Weights of a small GPT-style language model, trained from scratch on English Wikipedia: 118M tokens.
Each number is 128 + 32 x the weight over its row's rms, rounded and kept within 0 to 255. Layers, rows and columns count from 0. Numbers have three digits each. The size before them is the row's rms in percent of the matrix's.

# layer 8 MLP down, 128x512, rms 0.215, rows 0-127, columns 160-191
094:096143130090157152196139105097078153150100080164158124175085070133141093088086099041127137157120
114:056113151094191158136076136143176147100127134157094139144109087223115150167138157078110137143131
100:144087083137048070116112113084136155147139121097079120131097137112133174164110218107105144101150
101:128113157050141087177060095135117159088115180125073160157141144155123149139096094113188160164140
099:096122205137147108115164159177124103153173120129113186182153102110118139083073088197168064101123
103:127061126133078125129098108140144121149088166138195089143129176118118103154153113143140147159152
091:109115129057096167110157155078134143105116147154136162134085065128084159090129112073129105148120
102:181135135132153125230092135102121126139117074127149127116140102198148157146127167135139112170174
096:114125145100150146129107148193140166094176154148172152156112092077157124162117102139129127082148
100:105159162117157112151077065116171131140138102111124091157126135153093139168135145113123096100158
095:125099084180082171100114123085138115093177072113108151139074093106172184125118187119085110182105
105:110169175117124064143153130143134155107121107153136129178117122132137120164119142159121062114112
095:135151060159060089050138152200096136076158151089122119195088108120087167198142124127144113131181
101:124136147138182092147087156121141170141146097133124121130137123118158152083122132141118164158150
096:116106124117162112168112123135084121145095141136045136161137131068167133142118051130113124213138
101:126090151125094122120162134156175142129179222118090073109105135109143170051137084139168112104121
100:175147148059094108099122150082145139140100154091167119149112163185114161123146181209125134164114
098:181113128137195140181124179133109123117102148121182151144137058165163133153216161079108161119098
096:176116169140106182133123090150143097072113105137110152147182160128123143108066111148144128164177
101:129227187158177102123136133085139095127086078122135079125165207110080124138095130123109119152115
103:124149147198115176069090054183113057150054091145160130125175136154121100194146114139100148104180
103:125186097108099158077149145146136160208157125119059059106181184112130125117147160155176097139079
093:141164148137163130113176143130101135195128111118154129134215107100121174105150136106099138156115
106:063139122141107109100122120087137216146138058151091158135111151128091172153142108192147145095116
103:184116120129088115120143129071169097138111132174128109153141117181137119134210180142099156160095
098:120113103054095123153043142145196146059055079153154096138173117176145080139090160159096054106112
092:125141141164127120115166152120120154143131142106170076188152141194129140107122130091114099145119
098:180114060106148145139134136108145136129207135189132114127071163086154158167086106130151094107153
100:117131113157083090147149031123148101136148132165165142091130158140126155110163166114103117106175
096:182112138093123108142093093139088195113080114149166092081092107106101149124147102166188100110159
102:085113131101156111105128148151124109151108149120153115152195176120138123095185103125102134120173
107:141062116109156111078079117148106081087063139136153163170168186149131215099122088094175092082127
097:095108177129158161102160108181149122148104098193097178107096089142120156101139189136093154161076
098:080145155108155151123103173120131105139145129109107148054102136134121126132108126176070149124143
098:136157153105124086122162094095143099109123140141145122155131104114150078193151167101195136128116
092:162108170100140135139116125091107186110088131147096103128127157118170111129128164138167136115122
120:131144140150136159061130164159115139201143128234130153088115134105149141131134060146133119147122
095:150058052126140053103179140104130104150151155143177081114166167078129130114108170127133127174117
090:090116159161111077159152184091124187137163161092138140182213171168141126064119101151107189175111
098:151096117069134162092115110122125150129170171087154184102186101106121075148107166092111197195074
094:136094194152168091153169116152144138188066147000161165108119151180172141076117158105133140152137
098:126121086177151115096139119157145145202129113113072125110191118118108073069139140052127120095110
092:143114090151163135065216155182088140181079160119146215170153045121144082122075059127108138083138
096:128164148123135107086152142137090133121171206154193127126126127087132139161116178148133131129113
106:102059110149110087138122157114159148065105170170108060132119120130089143099140105169161131147097
101:149186139136153098148105164118169121082154109130151140088131148141132115073150100128103096120073
098:152157075135155138141117148165134165137118214103139082098129190084084074176107075180159164107142
096:056149081159133115080117195082144085144096090137126130131102126134156154139134170106127141074131
100:147122166095179103120165178178106119195081111096169155101114091149113129116086155165133114160130
097:136130106147144119106195085137066184118073140132145140104107141170072124113104112112105092152151
094:129152088138082136112129150110112128116114110121147113107115158121129144129142129165126111161183
099:181110165082192110148112138118154144124141180151069081172110120145115121121130178118157190133094
100:137120149124143068108170126158109114167124120117147139122098071098129106156128102081139085119177
102:160186107124154140135156137106135090135133152142147108134137133085030129129133143118165139165088
098:162145101102104151141143139133136140143138125115106141142115128162111139109162162128112098139114
101:121014112089181115110110131127085119082161143121132124117137141163085209129120089137176122179116
100:128054103145134092096128059118145114129107119135153119166161109087153174091128141120078099154074
101:115149127159174167176071183132113080123126103207161127067130080112099137141064116136118126119075
091:065102116065123171195129086137114104199149098133160150080133167131166180125131164125136056111135
111:182108102160132072137152126104088058161124162128153156138106085198178127118150153075060148150098
109:184128131136147113165114120124217160085122141112137158143161090109133183165126124128129134146159
095:116158141093128097078142172170118141123147121105119084116109173181220104160123099131114169119067
140:126147132158118109134091129116130144159130135152183146139157091116125103109102138131065125140167
100:162139158186169169136140074192114143135160159155128121120150111078070122136092153158085120189146
103:127141124157106134091057115087117121114162117055133171093127087142198063145155099100108070068106
094:136132141131133093105149099136108187136112094089124095144131086109088192137131136132117148070123
095:124110131142183120149104143114094045065207173158092152079050084161129085135107137075114157195156
094:087144125157180125111098139162158091095167080127163105102144119141164059113063177135095122127073
099:114138156136166110136148151111088181175163157163143196182088187140101151144111087129137087093094
094:101084090107095108133065134175061178104089112101165107101118143113107124141147122094169122126177
101:152146068104143226110144141141149118180066107056115139216123130127080145108132154163086149121109
103:081117141188109140109097160117154124108159107111155090128150121094068159098060101084136120118151
097:130128145084126167145148131111125124121087125127101141110061096105078196109123192094125107164181
110:130125106148145137155173101143080070158164156149091129187119101160059115141150154140171112154166
100:083082099108164139110153122151163170065176137183074144096152138077137080150158163136152111175131
097:196135132163117113113100162137145122130108158062073106107152196073111147139194114090118191074119
103:108147171117125157133130087135089123073094116143139113127137118129123107164084098156140107169116
102:108090175113134102093078100142072140138150163146117114134198160113153096156167180088125097133183
096:090108151116136133129120151139105082168160105199129117185166120089150178178150116154147186146136
105:167102104117138130077127137151241120154126069104161104153137157154173170122055113124109165152090
098:101175099166142105095130144185101108169138095127130102138152116158122149100179055128135140084082
102:104136129059092148094145161118136121094098116155094125176130133159141078119100120149192191126126
095:160144133147051139157118085108157125171130134100156207167087111115163131095129137161109103078092
100:113130147103128181092132075133127123125055112154146119172144090081104121090110068064158161186102
095:175107127147127136095132158109143090145128210137118156136081109179097166150133075147155135104084
104:125159100065050122151163157160100101125156100119071131190159144133198157144089135163175136104070
099:095072109178159179198142139134094151163154083123137133144100143151124115128069128134081104105139
099:121125168119100107108118143092118142182092122100038095141186096131123135137202143122090146129082
095:169163111162111096117127190132137089129131133168180065167202110162148096177129228143140166176129
100:114152156100105124092137067105148108146049205124109089133149113158116163160146129134139174165161
099:159131138181127135093112149149099084160133088085145100147176092140176147135140128167108184132185
095:149193052105156163162129092087177124167144126098106154104173164080106107100143082118123121139135
103:155128191198117149165153188097161119095094158090146146104109097101149157106155200171088106155148
097:080131100124145106126102088169197120120102102139133121126126069119126148103115090128135175107175
104:162161095159120063109129116063125108150134117116115126125105120139127175113155174150147091131145
098:159136121174099087180113140087066160088095124112146158173146149096161121099093099132077165196146
103:082105167149165107164159088163155137112162064081102111060147137114124163108122110031065119143128
105:147114109159116131160126135127109166137102072134101104145087164127168135102134133141168078111159
100:083109137132142156143115103088154128124184156111076096146086158116053182129157104085147183143084
096:087109098162172196163101074178118134162173148128152050124110101155128105149105115052163117170118
102:117145142141157188178122150073175067108152081165113144117161189118084183142120167126127066115130
098:139146139125135108109181121164110128108116104145082109108132145151087074105102126148136107109129
121:135196136109125155092126104109173099139135116150109148088133137149085120082191120150196106118163
099:174160110204167138085122161151130100125137145110095153130124145100062096102090148105090139146137
101:104124079137125164145176085156175102096113129082096174138157166147092069120175120156155107119182
103:167114170127143113118141103092140128080099093148152132148102124125135158139142193177144113140101
094:109164149088113150090147147137147154127117120163118135131145090124132084110145125103106138114096
099:122145148120094168121115135122109069134193138100113101081175107091098161179175124170164066170067
095:067109172140139109144093145080165161172114097162111172132118187133118120164117155107115179110102
089:153146158145130113169117161127109112144119112129104158090111171091134099044085156105130142156155
095:088152131096145148084096172052112092031120154110150154141129139146072144101124112131134125118122
100:144083136103172108122128105144091126124084139145205097165135171158121124109121147133044138123090
095:150202108137162150097109114071132084128089100139087113111161186155168109072146082144164136101132
097:162127093169121153137159105073131084141065169105091076158122135143142173124127204104094113168112
095:115181111085155127106115138137128110115137119095152117125110130123074143153159147138165139156143
100:054195207164104109151117132131158124112103145123113121185149116145093169119169156123128134190118
097:158131132120087126119170134174149120083166096095127106135167140129083131188103166164123126153170
100:088166167135131127156131084158066072098082132098113141127069071096080082145146085130156081100105
102:110097071100164101117137165192108183144096097170081152118111122094093136119119112121127129141175
099:104121153150119105163208111136131113125111129099113122113133122172129099129121142183087188112089
099:128180141120147154121182125103094137120118148102171093152094123142151176160178158181173103135069
098:135077101130123187116177144130101108055071076155085133137129173076170130093153102162116095152139
097:085149201157075141171070137156073112127127107149157095079146214127133142125140058102153106176130
099:106081139121159191143120153113123127149106127155191141155150132112083081110191172129141164160133
098:142154127081179160170140150136187057136136095155149100117174150134123117144131110123194119150105
103:135186153189167172141126089128159100110102190100183117160110127127098110071157122113109090113119
108:093081115155099131114102080160168138134102153172161149112151105147162108090166164171159135158165
119:127105184191085115062077127186139108069160182180121123140129156139143078170182155114118191151159